From a checkpoint of a small transformer trained on Wikipedia: 3375 steps.
Each number is 500 + 50 x the weight over its row's rms, rounded and kept within 0 to 999. Layers, rows and columns count from 0. Numbers have three digits each. The size before them is the row's rms in percent of the matrix's.

# gate: layer 13 MLP gate, 768x192, rms 0.107, rows 243-266, columns 0-191
# up: layer 13 MLP up, 768x192, rms 0.105, rows 243-266, columns 0-191
# down: layer 13 MLP down (transposed), 768x192, rms 0.088, rows 243-266, columns 0-191
gate243 100:526595566480521414503471503560551462522495532505430528456541493511467505396477533410513551414454536525443440509425604486570505540449511519515552378447448497390482437548535385487614472565430539490522471506558528607540497505441527488486517456348459591460448507443576511459482498512544465584400454594534522480532549475521537499542427560479489471502479529455471645520515526401465480588494518463404529489537457464413491496504513464473526537541492469472500553497527557507597532393493464502558530516519429467442523474478504507524461492437552503482455400513556574468464483489418493501
up243 102:485445462455546526515473548607475499425533523498500541454464467526478528452465496559564526487472522471450416493545445525466511545516448419487406508477550474555494522517487605637471407527482450552516576432568554493539536489444490583463430484448493459432467527415424415508506575515452471508472494419478386581501543425412495486477534486518487614528519432475411525461444548476541482581560498541492449545572539562534526417408513415519538453523470444484619537499545428583460494558478463564488412463571493378456491463457513469521446534548494524513409447488530521495567509549593467464
down243 103:487546524487561524598397461475434485525510422489497539511502535512455619476524537559533472496502501534487567493488462562471544500444597542446488473496506423443381433521424408513491458464489516452515493514496507502472546529463524503546571514416467539548482531608560474473565459451489537436498513510521572440472423527464410475457480483615474463512524514405387472486443473489482621583456505489547468571497465574508497494618437550476434551516557514491416517530535521387479432487401547488422512388438542412542549519429473563536431514494489472392436454499491505488376529485468499546
gate244 098:511506384461449535542548539527516498613515490528518602404429495605495547517490488581496541583543444498468492525547576463434439449504565431444492544509407497473423497520458477531433540510514455480547533478531544454404461467421441473468493462539423534473478477412552529480518508500550515453465541514579535497493580544420482464513523476488512451391497498497538540485453434487469601531582459496527474538543603590535477535518607472507558421460495471506503465559475511536484581545407417451411620515474469511606457569426566600408518473500477506529548493460512513442439427550486557558
up244 092:582401480505555442544521533485537576598453552454445522455483492571510567476476395467558540501556532539554529593550551525613490487422474528511452496439440460505516537542505430509443437460530421484534508455486563561443549504428507430452468507544548513454495500505433470483516499456448447542485484416531501474562569634494406485534491512452524480419450476473595500438463568411525570454493465477479417517546466423533479499369556483497473549471489488525544508446484538520553602534454484432465608492551633471460525477588459476449574493450479567502585523467531491443435470410556492549
down244 088:421574543507484410432482539514517431489525482535538453608502588446442471486520541497460501515400440476428419441443420494444554499562473485510565467533564551491539488515483506441530513496477541451484447597509446452541500529606488565481526503517483518629445542508545472570435510488513512508530538531463503519429485446587482489461500523487466455599571541535401492522517497537540459494436585715544547464450509551482508467505442471536553473494496560493439542548519442421437428426570557450500334545496446527523425463444453458519471530558483489503461507567447468515585558477484453508
gate245 099:514515434513515533512561518515573485475453443569513506547510508452382502542533493499595646496486479478516480415523479461481601475527419614479484425497487545404492481433435583435503453443496516530454560455570596565570472525574452484531576484424510545583465428509481543546475473500502525619498477453449478525521443459515453507516478519535475544554574419540498491539480494489387360460452558470487463473572545461441454531512518397621524504554507526555453555424476555505457525478471490529426548597569502671481506518507498506502464460501567537546525467503475442537486528503450534539
up245 107:608428510540494585578494573569498491560553581460485483566546420483522586442426548507450490576499471457532552445448416540476451506440527553505491458464473432505614453489498567414558576470546445486464498512502555483547549540555545489423438480456542488490516573493453500483534619495596510453530438597605500579454476461556475567459465426519462482425518512493389442423517512452456531408507575440406513553506549494450478504484590491512548363536469413481438561467504453550502422474469485463494550483533435516404500489526551463488499508480507576486379471500517500474520459533519493480
down245 103:553505454451448520546504505536575482591519478486562477555495429510438533455533505608549476482466521537529541444454475465543524469572509440471487492540424553570525381450500549544591521500510388548502449472457554521547562545429530467451455581485520512457505510474386466358579549397583539525442544503537446483428510488520511579442548536523496484460419512651511505466477479473498544424403448468457451492599487562507522486534484400499544448518459512416486507358521464449492553476471512504556451484441488497496581468620535559474434548532523466490496544511544456458501439577440474459
gate246 085:578556516530486488575421465464413553479500482582470550445416537413540539482456590464595466448477458468429462497489468532504513613477441566492364456503470514500528448465525561456556460478507404480478512569506524520541545469446495546496402431484440549458510523527450482439434505498507570514530448504624567504485512463444645511423574472511510566591535505448500581509479445456496438548364435532451490538509481555519512496554510539448420490496503421516464550398570530504510571550505580514587469436545464523581455540519508555535488583530480580506458458496575491485575519506429502527
up246 084:500549403482505415488502491559467587500511536495465489498432435453472511380477514421468454552533519527510488597493444496580406520382512581501507557530555571484553478515447479539492446451442471500574583521468485528428597552498546414540487413517475523519598528431499560473579454468470447482470394492482458553439437482502430474466451495499455415495526390558523423547476505463544533529539426505552516387409554492527509485490450464569438662434461556585496465479485446535475518490469502525502430512521561471448563501482477427520507467446455489503545523555526636512402509519464498471
down246 088:541519512500559549523495382421419413494555434482482438494547445400509498545425531594495471446532422455504523514506465492388579483565525443533401419539423522483509473470470496539507538531518483534496489510444505524494568565502521595498498479533478487564414529554485474475522566491579581564417517585548541401426537497474501554555528442619488566485454539568462541470410510535516427510407479462418436456532484563440549515559472521473451519535520398533492483541539556502537504473465592548499476458444471467519456520535443658505443523462540599471489509486445498484589534412580471507
gate247 104:456540485462500505417486555554528496452501538379506464516472456534494475514462416465539627463433554513474500581492502601506483533486456468473552538489480465541480402458486459532541483604525391510544527473511522507471432539528445447643449603456506557456439488493570500574522447517333480471522510444547484497446488518440455505490513496490457484417496506496510557544513491461547452508495587388475559418443476559483495512524405419571534545527542579521476487611528503542464491582557513504452562544513420502453432486571486518524468496583417456448403583421551458583498534536533508435
up247 104:523438515423534493518470400481343560547473482429424474577428465561591571328442547482532480499540476546564487554464552522435477515477548496468560420529435543512569478527492557511522443530509428480457423415529495481507496505500408457413473488501449481527449431456475542535412501529516444511469513521508567447498507371450541554480531486537472565557547517518509519586514469532582488496524461448522499505524484444509471444549468461511521482455618450478529484521543439568550431555424547571521504461458499508483517529518476568580505411501549427478408418570468396444547487462476400551
down247 105:486560492529476494467417549461536471513519500540500603483599480508461533388402455563469344507526445479478613522429549527452438472547526463474485527462530546458503476486456479554482382528464522530459443500455471527509487453523500504417461451579402491394456419533511505493416592549545498516482517590532482408471519435504523514532523413593476470677512520485541482544583444491465532469397474422553495503435599481451422475470584553451552479522493456488489439539491507506480588571485571486488486548567490417565517455506458508466475505461531549485418482611478471519504517471493495527
gate248 100:495512404474493555486501491534539444417453427488491395431411467498486454523463436547547577446468432467542556412461512457553559540507477445458539509491517587434463513504497559547545460519509481557540483463444605493467549420421523379558489478474500503514413454507472501462464480533467492476527428565510456430574564546533536487496459450465404519453488572515468477528511508458534604392423520523429452474438426465486478553540516549479503520462502458540477594542468578491484573531525430474518486445413493612547526554578539429533534582518580488484530485612472546359534421506443415493
up248 093:529504413552458499449538525469488569513498466538431498504533423447480473486496452564568476548485550405442463457500537520548467597488531461537511482584605491475386465546516404531450462463558559608434537498480388455528530496514508482471482487470506431541552449490523432485533464497486461496472508434590524519614505507521550492540481461534494411427607456519481498525481569544458553491562529492478554461486448564415424511456478476492465422525548649460500480475478589460419458392451484474503455559571455521519515440562518581428527428476583453536419535427458560617522450434465513445
down248 097:461537543551500472526502453533468548531486557518518494428479538560545489507493502463516499539454397560682514480472494454560551481507554602485528449493483590403533526489540613518526464537528541437554457490523640504449508430458553472596527437518544483443449602510489492434390479467509558552478510573527528523487374444523531540371521501443450483474414555548450491519501489492494519494528431529435444525531481451564471489550522493447483530505517492531583597433448381508579514540565531548615558452468522506531516563484477480489484591491436582457514492538544535424481546506569445439
gate249 101:507555553465535424468475499497525568547534553454550519518505522549506525516504515422421451449546513493559528467383550536538453530507481530434482526559522498438465448487378442509498520517552550480516591531477470557493400499482506527549543469477374419539502512497476589489477526519523572603548497461539416485605525551498382605554568588472535482551509467580519479479520496475556385489464423463445525373510470537518469456611497465520486598465584521533536470453509512554482407482491530419525503582540640536427446510448467529457479507499563541423454563496473473579557545563534501514
up249 102:507495447497444519514426625506513448598460505486454493479390494453375516469544534484525478520530472627458472536440527456405549506534548523542569420513532503553435565527493409566600465477476451385455494449450563580519501482504428587440479470488480454414499544445462501472473426454579425573526560478505551535452461535504536472443475475549575521496486478568482504530446613405491535455512408499596549537438437468529508461572487540497528466537506440436406518466547518543500529508482558472475475474410539406552447474590440497504458510531479429521553587457436435458512532467490440472
down249 102:505487533458468456568472461467562532431527494499533505573458506484531447517494418485385517466418510527533558544564392559553473528508436483532506577493546413496498519479449480472474595526562504609596515469534562442439523470486511625494512570525489499521443397506532549459485413456463541542486518546519522541506487518440440467511617505661423516486445618596522465481511536442511498508505421475442489520460406562450522491551560542511451463497553432482512515466498401468503436473450438449500557504532544560550405436400506516528598544476572485490447510470411539583423519532470452492
gate250 107:470594464531448513564485585493497577526630498504571516476545551468498603540517459475576467551514550464456519594429605446596520392419502571489497464444508569539481464464420460538497484433488511502472558460494525533439516559587493415510524489476530518580550399535544530510547487507430405532487506450504521546530498445461530501460429534585516536532435556513513561533530579503550498527562470417589540475461494467431457475522477410519565470488567523514481538515467600507399503620442571454426452415413466542411445474467494509446525534481409515532498497495444517564528546418508442500
up250 109:590560558509464496453576525493548540535553492486525559560556487394499384561518523568490477568504601475510528527522508507456536518525569594581434508504506467480510500512493426504548459513535460509575581506498491516380517444518500589425466539530455484461596533498517466479481547471564407502442442493574474534532542560595561476472519528447518422593438433463593535492501532604536530499481553559501559477425515599456476433485504498408449561442521508547575479517532434512451429616449587441509477485473442512528469401540458469431561486480478486400519479557457423510557446589492431534
down250 106:542630555555556574547483485536567447563621441509496502394509527428491446503431422557599483571442473490609452444518438449405474514518591649533467464471531501521534531453504527484560420502452497452516495504515540520519523435529515488439497421478535455495493500457507476547483533478488427406439432509490544477474540471452477517522446566460528572461468555522567534565551646502531540641503522572483500378506563518495525476501495484499511561360486484519518544463497531535450560529517430529463517507508549466502562439496544560453482568501414468509461433427500486549404486531454521495
gate251 100:487387434580449521465448533503474456565579592432559491482435420449465561502559421454656489464462453503519455430529542506439528469404523521488551570524437549494537460567511468457499462507469404528502621493456509482421396402439578538545448539517523485456575491573470483574495503540576492527414563501583500475497565521568463455475509448573589564544455424536533518542443529485495476495572459496447558463522464590449477446536483547529482438538563537458518536436549471487550501530506516477503507457518435447517467504488443545471405470478464554412558541581450533547553493591513465444
up251 099:551467523581527508472532403436514485495484440580425486466475431468544456535517516542577520547556454430470495472432533514509565524539418534487468518538468542577513484443487521573568533480413499506426611472577536509474544460502491434468449531564539505392428552508451411520534569479512555429499494473437471519524372522610478418457531486522528466433480411446537570518536500523539529515425504401541439533581491550482494471460511530496544463552556470433537561510455506565501578420564482450470418515559461537524518522393465513515527471644516485533625477475517573439581536453470473601
down251 098:506533450562474505444460509501545489483471441481497526470508519443566433443514470421431512429455487580484481451568491499512428495496546532501529430480558480446480399517450602491508413544509448397505504413459610491486562578536440442392436529448436449524534475505421550446348499537439511412505491503591499506534523580519515488555513415422466521483541529635498453477448502507515445437608425411505441550419564546445536473458584580480477518486418502458528459449499535480585424460432463434560499505518490508526480515474535456457556594480534559504516517541508478515414518527538575556
gate252 100:586422445538477367456462379544569526543481503561545574458496501577450484538483456506456531412571421481486558538472540538527394495525547517494533495554455402531528559441494545463528527527498572482550534440428572445493455442443524410537596574440482466566483430535494404431458616509532473526527522536451576554453508462477471522497430436582493444495513555529465562495433608473531498474504495516585468521536403493464465469535525462492488488443552535430512560474457537508438466460478467594430523521527506490453531533482372495497556529444409575430472497406526571450549461504473544506
up252 097:516422532549576477554587544509497506395447531558550436537498539527539475493504427476420558542413464516530525524541486551411522553456476593447462454557464555589536488484547442519536435509556438511435571546479436581527513515558497600466515520562429584499467494459507512461560520419661475532501591504574478536552632493542495533502510536468479513523442617472531530426550474421514521500482472510529468547599469414471510494474544479495474454514459469523601552518494527555497492406475406462571454576474467458475454555448498508482485519562507479426456504485505582503514581503598403583
down252 093:447487485541419564498533410484493487490503468492509531449535452438583450547507488488613493446452468547487450491426483463477475523569501506441464526428521452527567483536445489459437480575448554451535464415519451440542588522462475498444441558545506483542596494399451441496546606475451633436518499567541441462492393555425556478551527510548464541522501506426495503469508474415564499544537507312448494385552533555550492481459599569495502510524525492473513454401507432525445513518483592460407473501453470409432528484576545484537553490530493403483536472491523483476484549519538432428
gate253 091:567560519457466491563576525547460498487463404545462514423462506525398520432527478486524484515647574497492463515480485564413433606535485624580561483401500458486555473510512502567497541502478525564425568433387504500441487473462472481447448482553500492462512483523547564480495544451576556484534489505550416495594573430555525517402472527527393442420530492600566507481466543460462502398513533485516557422473442500511499538550552577516463549463500541445432528606486415461478509516423461473485452435607375516506513430559483495494486473507500460455558430469521440538528513467467505505
up253 091:486485601462578467607516531432557608499433493532488464585564550494607565488519415531501392469464453576459449512561474557512454390514529485475620448540476474459450550487497407574482505433525508524456391547503490450544496478483469484511577421491442566527609524510534539545453514569564550531442511499528509550562526469542472428497545613496479513541518453468481444510577548442403530526514536500473464510490537515588521448462436488556596531467510532518369472474480524577495456538541549457495541499492449429542488571453539474501445491628457465509449446447502554499500597423508500525
down253 093:568489544564528497496559465387595483602503540534511505507491527569550480608560416465578477539457505453492514428536438441521505493515462457506490629508474477611503524423489531505482542467549513538519462516533468505548502529488486569529580510526425490441438520552504402532515581524489505410415511465399467479503553547462456500520500468618594554576554521441508455507526445457436538574518404488451603523466475406490473404436545408547524524511499494432490528485523533517469510443608578536550535548572514577440514456543541535455512467417509531518625448536541476411480437453541479510
gate254 099:429521485525482496423565533459374525465579557492494387474581447472539554460465557529533570499615491483450450534474546512443527606519429517462446543467434467499503590466483483578492502568506537504587561467481460493502369554563493425474503528507502565517549557564484524425498485525509563508455486516460467582430462575501559535449554491468468485539449545420462531475522556565495484535565517511456453432485398553458535569550491509443501561491550509530474502536500458529520537581462565567529531442567459575387567509582637471545561573609584585525481422493488455498485450495521484490
up254 102:470558557492476475460441410545413503474539375456513475398584451429516596395497454437509615493525501462529446450424453406454520491539449431516444517485510476477473452449564621571450501453525448520480488500456527451524443533496569500628470445481552488549472531411426522501545552585507513512476462512484522542524550605478556579502533497508512414517514447605549561573470469506573551581517544536429525516486556484579480578560509576491479520526417554497498486453521513601499456586532516517487518447522528461511498468594534452424484507413465536494547588534501398480448497454468502471
down254 097:588424510504543469489473423484528560461458445551522512533455469493427436573527457452427439538395401519503467481510479542549483428406573502487582425545404560505524464584475434465489441430478492490473432621519526510493495480463525600459491520492488476528433514469551505558451559413484394538479528464526525438433456424538492375479501535384497541471496459467528459592521447411504490435450414492499523505512536514548511467455519561535482465467571530548538594510486429379412530498511473443598485476419513480532536532455496543520401430498493442522464508422493564519458618493522464520
gate255 096:379540415529507557493568509477445460457520527578435456453588460532482520527503529533557518439422462459520401544489510534483437419524584535576535442479532506431447592503482453493390511498569461440520437569493584480568483415460369466559456425467497493470619450575468545468418565435508514476515515456492515570495477535498479537592505546589502570520511438453510548469436514537478523548543595415524459444577501470494466456531441534564519502513483525485532614566552504565482459508507471478429536490568367504500480496603525514533545534488490492495618568437506511516496540543482528428
up255 098:548444541520459497539456538563542536552571484511447471450549466464536486556451522508408560472398447555534416439445385373505445531530425480438531525464483464468420402608469468594515584470496542583482507489504513429511496479566531479465518536534428488518497526444475442462388476556477503474550476495505520364428479480537512510452461441489543480520431492431539503490497560508547538522520518490562427553454440481469420471463585463484553498451547613643542578582472495513466456526473482558440524475502475566420488476530463559536516443432456565379467556517434454495460486469554451548
down255 098:429477436619490511509513426453487525464472466505531443472446479395448508496515467392514581453516496511467564427545496567513429419482417563535423553542489502511502482569558510424469534402528577561511488492468495516634457479534459469480507417508502410618514525514508515606549454465541438448554480496470505539502551432516561458472543569486445506568535553501518563424420532510531460506574459617515557579557465526579575406507469388511573540432476539437454563518506509434504460494470539544367523474420490493538481484463470491544510410458491516588474508468483551473464500488581513557
gate256 108:550578486537464415523536442569550418541571485475520479541466474515488523460505502512551533529509462523466618449484490537504495536399499541459581434594531569427524489435434490563431484523518462544515510500487460517547477442457411566615557501397468506463434460567493495527441529482457480482528557548562480470516587513561574518469478457593578559525574575403499485500511569514591506566513504449517520511524409477467563446524529510515593488554536513436435447647505545488522548510400501628488546561516491577512552554403540488516522510493409567507483511479497559464570594592447493487
up256 103:566521493530515458482482505558512432593525463546641560530446449493457438511473458519611463545516489585531553542416502438525519443486516500447432536447509465518471553468503534530508461534469489418533456534537506519508567564473474526546493500507500487419523408537425452432415470579491524506483525533476477585564410472415430561496548427545527412506617516498537539557462527526528525518564487477522510473480521446517511545489459449386513396577473515546512403535442475539538543503588529510513514482609457401451422603526599557433406452572487490503499582423502596548472477559488453566
down256 104:532508492609505515478493482508393488598500445478507511516546584476507568497486580509518506460538444500465487531483490407589570526503519464532580471451427358427583507515508546533470519548488531429453513403522537572530399619541518509508504439543461486484598443566436480406503430544510564487392506491430515449484410522473410515501489463538422445495562509583442526546470443483509484470531460572530492464475542519466480536530492498501587477582457457471461440551423470495522485503518479415554421498514466442487607578498485487398565455397450521503500461394482575544532511607499495550
gate257 104:447395492438488434571475482482503431537557500601442501497554518542478510536434453419437515433584459463535475507449569597465509448518461451505540427520479494559478434549509526439538485548488548566518528469506590494600514466416460575515528530514473533486454457487550424508455549507535497635522528389570459554478474423532520359555534570527487493482514500525557496547598501486576487538499428465434471507409426490488497558562528482487555446472491459504466494590527562455402507475442524493466567537558505568516503378582568433407491499557513485538596492454541494558442449489498502389
up257 104:485561437516499550499485531507456441548466381455418499514544454565426490562462614554512483404499440550452452515488506633535570433542561461514523515428544524479532447520535450454489496513548507477523470526498600496467510523458441522500433502527536540490478535459497557481415410573396511491538454496472492469594548480478441418535530488524505593489502464567488481438506471443536466476438475459568624504625571494456516528515452438447377568472594554379516568530465486551457521459491460466508435517448516425460403542538457525423591463473534471466486576460466513475464466582501419445
down257 105:422522473535596490526539528566634468467484606503535427470460453523553509538508445486516431550536483453570459471472541516474444499402413530502490475451489507487507506513566536539504466537463516473473402529507432628458430584387439469514545516563463457496422477533468516423597538510492486443546457661588502450446490462501505528478554500611537460436481538503420488545515520530481452513367513395530442489414527566446554539579414504518438515420491484463373526512509544484524454464433398591518502500485521472548451521468467499478469492540504560496453532552498540523540527552514443541
gate258 097:537512487526537537491552517493516496492487530570463478483533406499485506509468576534431473496545478484444486466417575507375573479443522547553512443555465426559550551487528436490468554439457421468523430526472497561451482534531446515513528511535480529425440391488517489500541531492624450423471554593486479530510630557489536472507456566584509436465609424489577583539492437407402470481480515518554469432459554534479491462507586480428410497594438520430524519537608533488558546477524504452466527515423566505504421400605481497432465505489496531429550499579504536477552397447564493459
up258 100:452387482468509545528466520510471449424398441588505450502518437541466452399509514502478575419412498501469545554464524490542432413450551521471592441527544531490436565438407575473476513503442619541593543489485368451430571534517455455576481508375547564544473577546433406497452511505532455511416494519424484529568474467582505565488472571496499507525594543483432479427494438433506552496521483588499496421429456519451518468536509511497439592443514475488530493434506512524475456483385564534516534553559535524478452423484512499446403435517457515485484516483515494524461435478462538505
down258 106:476545450479521509599452446494481565521484504485442596542492507458466507530505457607523544490546518479533425448517510439440534498422528592624450488472425413498523504595561393398563544421476524500487417442519461452514446508494487495538474458535536550375464414563512466498480494564506471408425504510511538468553540579496472529422504432495427574525506421572581604523493554514454572502405468549495471514437536486547468433590534478474532480519471519378548467505425458566463521436518528474545522513544527457437456477542405436455440479440483543467511459535542514529476418421587497558
gate259 095:464434495500608453551452516510431562466508548435529511468492536507464551412534464379483476492510421544451525504495527425450456543484406549558470505570430494514544500511439541513544435528482489459521557549418490611483456457496438438506479463441568493410573449544564465402555520444514540546442448513598536461506556497494550464516544524469517472463537492551440617521534494473466550547553519488477472535610551550425393572434570463575504509514462467498456538573598486535544607458501481443500560390480450490534603587522473407518493530526512531463462435490510533436549433525606480454
up259 098:475449471543513490550578538605428408417429541518540527499450439519485433441458530520495488452521478590497507432543581555449584459611508450454509562494531520476483435321496524568518548428420523464446481521511482432455554477464503484546467488491493456441533583488524471472560511577558530466439527496489504476529424512647435583576471450481444442402471473484469493476475421494505517521443555489380448582439497487513440568543479555513400548467537508444563522475477432527519475450544440553501534399471454470492484596594496513517516493528565467506484480394494497556518423519534535480
down259 095:579483545480484473548431453506436525540575471505500498502538501364423509526522481551466504539485521425430551415467458534555532493444466550468523430536495490468603604579553542459556531593565523468534565438436488523534426520495568483472558463565524457551443507542476510471452548463392505582458511589513554539479577484417442538427509446387587549573504503478549540544461571525447477489533530435578538475435456564551547444492438469524545526474512507463405434511577543423468524588539564337545521557498556532489498429488472477515500531513497505513508530543424561527476598478543566477
gate260 098:460394541540542457528530546565538544652501454467559517540515486498469482505530414501502472572480455474431469548470480495447525594512502564417619483523465394502479576438475573477519521437413469478476441478481464445595470522499456427568481536491523495412544479492452470504444572426500483576496564456505476468495473533454545525408485491533429573486400491438545559570573464520484473505478410418490505485545454492506494580467536521425569455492563527555552487546575525495626549599517420506434492566411482533605449507464539541502507497572457429469564447602545530484553525531526470541
up260 097:493562455514433472531459553495432511536546544550431444463517490491567425505433508459506534582423555506537539493547522534612569527496516534626550488580577494465466423501580572553526517449539415499475573481492490426661545436438471466486449506548540530491386541522495459511435448473494569434499549483471562436542555441453478498494478492512448432392531541501480387469491501512486530495485553436442417491503566533608510544403494502440547548450533559504472602531482577509532516561527540522542507477497557539508467456482619551475588543507558555507523551444453515516474426421461456411
down260 098:496583518518450550375446504483445522487464448479518469443485509551476483462539467458537529517461495471538561484544476550488502523477538477595553473512527428410452539589478434535531487503531527448510590522569444414496469556558477487518445539491503346531438542386496535492495429520505488531400405469595492547581550520538598384455513535561392553478503547465511547455415479465483570535595487349438576513407516519484569460540437463506503503542498503517505486486521498457475568488506486551469509442555512480506403531529509450493510465475539507516531629431381423544431538462548463496
gate261 093:471455462526545457426457529525559524533503526542528450495481490507473481473502452484460525455490411478409549463463512535506476455456544528471511539521489469541539452393535381486572404519537480427446486488548472380530463504545505481492512538429483541503370547566588524472528456542465495505549494522464517519474525490544433524622529481504537423469569508483443549513473490484580468429448487499515469466478421463430520477475502482556549454526560571512503608430521372504488549486516435523477469403413491411542379603536552590505489544582423431480615480452499500500601440457428434382
up261 097:531477485507551517572497603486543500449548586555477505444468470504468555473482498607530520546408495615524453434473540482514505502452461461612552580428578472569517428556460494500442530439556533474578473523604457521531464528427583534439531451510528530467519510503356487517510531572547531519475498561531504488509473555479508581624503474379623487499481458516438561556507475429537533485508537464537511494536536401495457497456415533473634516449437518521499551486550550491474446516426565533489502491643495450491564492607471550498458469468470480513437426435530493446579516545445505465
down261 097:440536534441472448554447442493509571493589568545515469382397506471507474522483501540493548559482449597489538395503508535491423525459517548537559432484505583527477510474483503538585529489476495418474588496496490412546501466476535517448524439449527491549401449545569540497558507584519492448478497454544501554570487599625509458520528484359429407517556488545418511428494500553636510471468570561510511496523567391504454496485427425574577550409489468519504478561572438537482502582580493416524550529483524437530522491493453534538553549482433453546540564487469534456485516527508436542
gate262 104:525552487522441459454543517523413492428542525514586489449456555494524549492381591427412541518534513396484536514529447476508397536455476478445465509476480488429469460570550407488559438492367533436550495566508461521483508495478448495444460593530494463539454525588564514449522527470563384497426580499440451516576456580464522464457504449548391513521536540463542485469465448456568495604479400499586441512584448449516415422485539442492543497478515507491496540577532551467519446457417391581438522541507511445478401482499549492467468491555581559522504499474520505585455490449545527470
up262 106:482601563522479545635498430519618449451477502538477537507497485521527492605392578521471663450512471519447475530538523554456544433426521524578536436460440534476550508497484495420530594485562509470546463449409450589426491463497567521554445518526539471527511529557534456563486495490483601574584574525562509459555482519561564549507427413506504562557422475556512481476571474479524518558484565559570501531530483538532492517550458423522510559457431527475532588452425527427464527420467458507532477453555495461462454527437443469485499483483444607463447544520411517472470499546411462525
down262 108:585450454541445533475528447472484434491553474517477533419487414562482533449499570501501529543497477441527506465438458566530411526513598533430470522448582272448529451506476563539487489502506367491500527498546520413454438515452436510477471470500578528428527504481436480487502489431514510516557422477524502512455468479473445457468533520632468421487472562523448538498522544535588573503567435545444494461484523511517491535426555543407503512628487532474475468534558513461516586518458579491475533477539479453533510529442521532434540482540545491524494458499497490616413562456551415644
gate263 100:453491552536482472559602505457509387498516479579463414571450540463520475573439495558557491455557489544569549512453534486396390504553527639496501464606408408444508488610518567516469447520449581491547548559646447563512489494452397533530545545466519558394539483479468567483532516524574484485543573569426474480483511531540505455504470591458509464398505489538535533525530455497490478584468468493563435516503532540508450456579527516583526467481495443487475527550554456475454524466507468504465499529406549545543391513473481487376466520495556513456501469482491454541458526519435583456
up263 095:451520577498467539508543406524602488475538487556459499504490529540520481464444520571580523572475459453459415537488454453468487536454522496439546457639587559451582576574564491519510500463551497439575514497489421530436451450632454501564497534592479399498563467484531410583546636503470511447421493530449452425468510522474459557443447493536487502544450415454458532574496481561452496504544490478468568506558462444423533445533410547457514517492497381443556468525493504515557557551489489502466407475466525505549519476498498560568531510585521476357549531551499526496469449581451472528
down263 097:542437548573638532514555515466472507469545532498510457465525599581506595501518497523470543459589474624486523443585517466443476476566491543482385577412518397437514476559441561536536537517448463450429538547522514494512467587445443541514550548517492544563482550588356548473512433511533399525483513504489590504546474499504406487530511485488559449535467522438518539488576531542519527453456447529511488468496503561492560535514548477505562482504478509467401385497532517381495399410489464461526441457455517572479409442511473467478517526578456570540544500537514489626535483491456501555
gate264 105:459491551542506397561531536475554612574397437514529463500534543513401572572508464572486556488592460365515521411458509534623580446464481414468608502397494470458440513480544515478446457526485453467564488468545554485547517470506541531513488550442437521419486513547528454512534410483500406609480528476484479474518464417515542525486422507555493492557490532522491493434512532551564546472486491406504540412490560558577421503498535445543547542477500515623530509496547529436559488609503523559509549407460470470455506504531541426512471434496547471485512516601496404410521466524544521498
up264 101:493516500396402493546537578497471466582538520550559448494510498470537456561513541434485501563563471565562548503427447497472485466531461425511501564543522548372484492514579430566471491599506567536584536521504480485482435517435544544513520471497458455534547560584448533412458522440481471500531516513561466462390534520447524486468576487518564464434543503375505495487448530454423470478469489510528444525485548462436483391434445635364606411562523462490486535527491459498483558527592505450471396500519421487462495498531525408489558404543457542514549497557473480475607552467547513492
down264 102:552519461519437546536458507455568501503418496521459397576483466497540520495536578557580586413531526490527500461618517463495531519467515517440536474466524546390522502555571477395542491535518521490606430430586452522459502481490515528513473501531589462520531497456525464599490439503511529581450487476475561525393415495504496531466554606576482459522508555537599542552459517432466486509516647630458503530490543499481472583491435497514454514473534520491325474535533574456549403536514432542462455555400489583497525511542481491508522521477481459457495493489489440389573514503545448496
gate265 102:474490489413460450593504388545416454420493618467459542475566460539454569496510428505508502539506478571507524483484473490560554462543485488500495433490493576476534405502485396476496453496480471487524492519487492540538437468518401479493481461524465582464451443538508458497487528518561542499589502545400476464558565583387576471535587503462477521447625492501513559451502536523481532495463482418510652564583474395427554536562428466476457600477501499460489582575537456523466456421503464443411527520558592500536448539530445570441537549438559553522518566486510438566455498431512502489
up265 098:439574533556596611459500513477458435526507489580492533456523528598499446589520435436561472516493523544497469502485483515459507554426604569407460534541456533466546477574525475451543609461464456497488454476589414458450477475432420394528565492560488596496573475523500584538505610479530451505496513457491407528604465506522573487469556430544397476454444512461551510522489475451519451467388513492521457454488492516510515581578504498573556475482481483549469610443459467470516519466492433489515482505467531536482437514375422478597421406487504547546486542468473523589472533452511545546
down265 097:636497469498419460499548522493467568526472499462520482551436471396512541394577518564450555569548429483569543471575548512603505437577382514518542482433537523564509488485531598442516472506542484489501507555407525483496494548562593542434443460501486440537390483480550484541495463554550503525480495552450575513455580510468542512559458550340466488508569481492499489505556483572450559566512562604533464598541464499513511517444590513420453435451548530435529437566486463507500596517470551542537508505500497479506459493611563569416549512538492486417507554547560461447484497511547511461
gate266 099:462597482523521530428461545494516557419571527450509525528546530540456455416486495559514465492421428484466534497483510534424517518559490515426440576648491524477414433504537518541477567593493561507471511482518484558586416431561451577537467542478520504584455427576516578507486559428418473481394477516508531551471568481514554600443524472471401465483592471505545545514522539604543502543507457466481471430487479419480498435552503540472511523534506459590539522458517502504541438528431472388412495513459494464487513487525461471556478466434494631409450605415424531475497550471561438492
up266 101:573488587561553546529544577523448458476472468464561543495609501538567456535574559580510530498434413488497537417512465468439574400463465506548367511471553600460504543440574548485441549465488451510433536469516455428535477496462467519562516535511549522518472538551456431519516482598559625551566511500505601492515491483384513544537490480464547490495493494511560460600554483420420474511441473541450516523532470412551578588512557483411492465498488495509411466455536506474523532444484468555478561566433561449470526480445414557520549495423454498571530447489458513492470575531407542399
down266 099:555452504530517499606499375486474532512438562580388553476503433467458552536483533561441505512582485512516469478534465520617492431510501500631435535467475471522491529511474443520439439439425424466446569479540469455551442519482494496511569461600551608488532515484538475391586517534517517478470478420576421512577577525516560468536573484358509475490525515497509472507482549505414455547556540482407570447594503486515580585477499452475513444525550506427466468546486490452503489434479395464455553419499557484436422544481540488450559501504508456507525490615586506458537521487495414502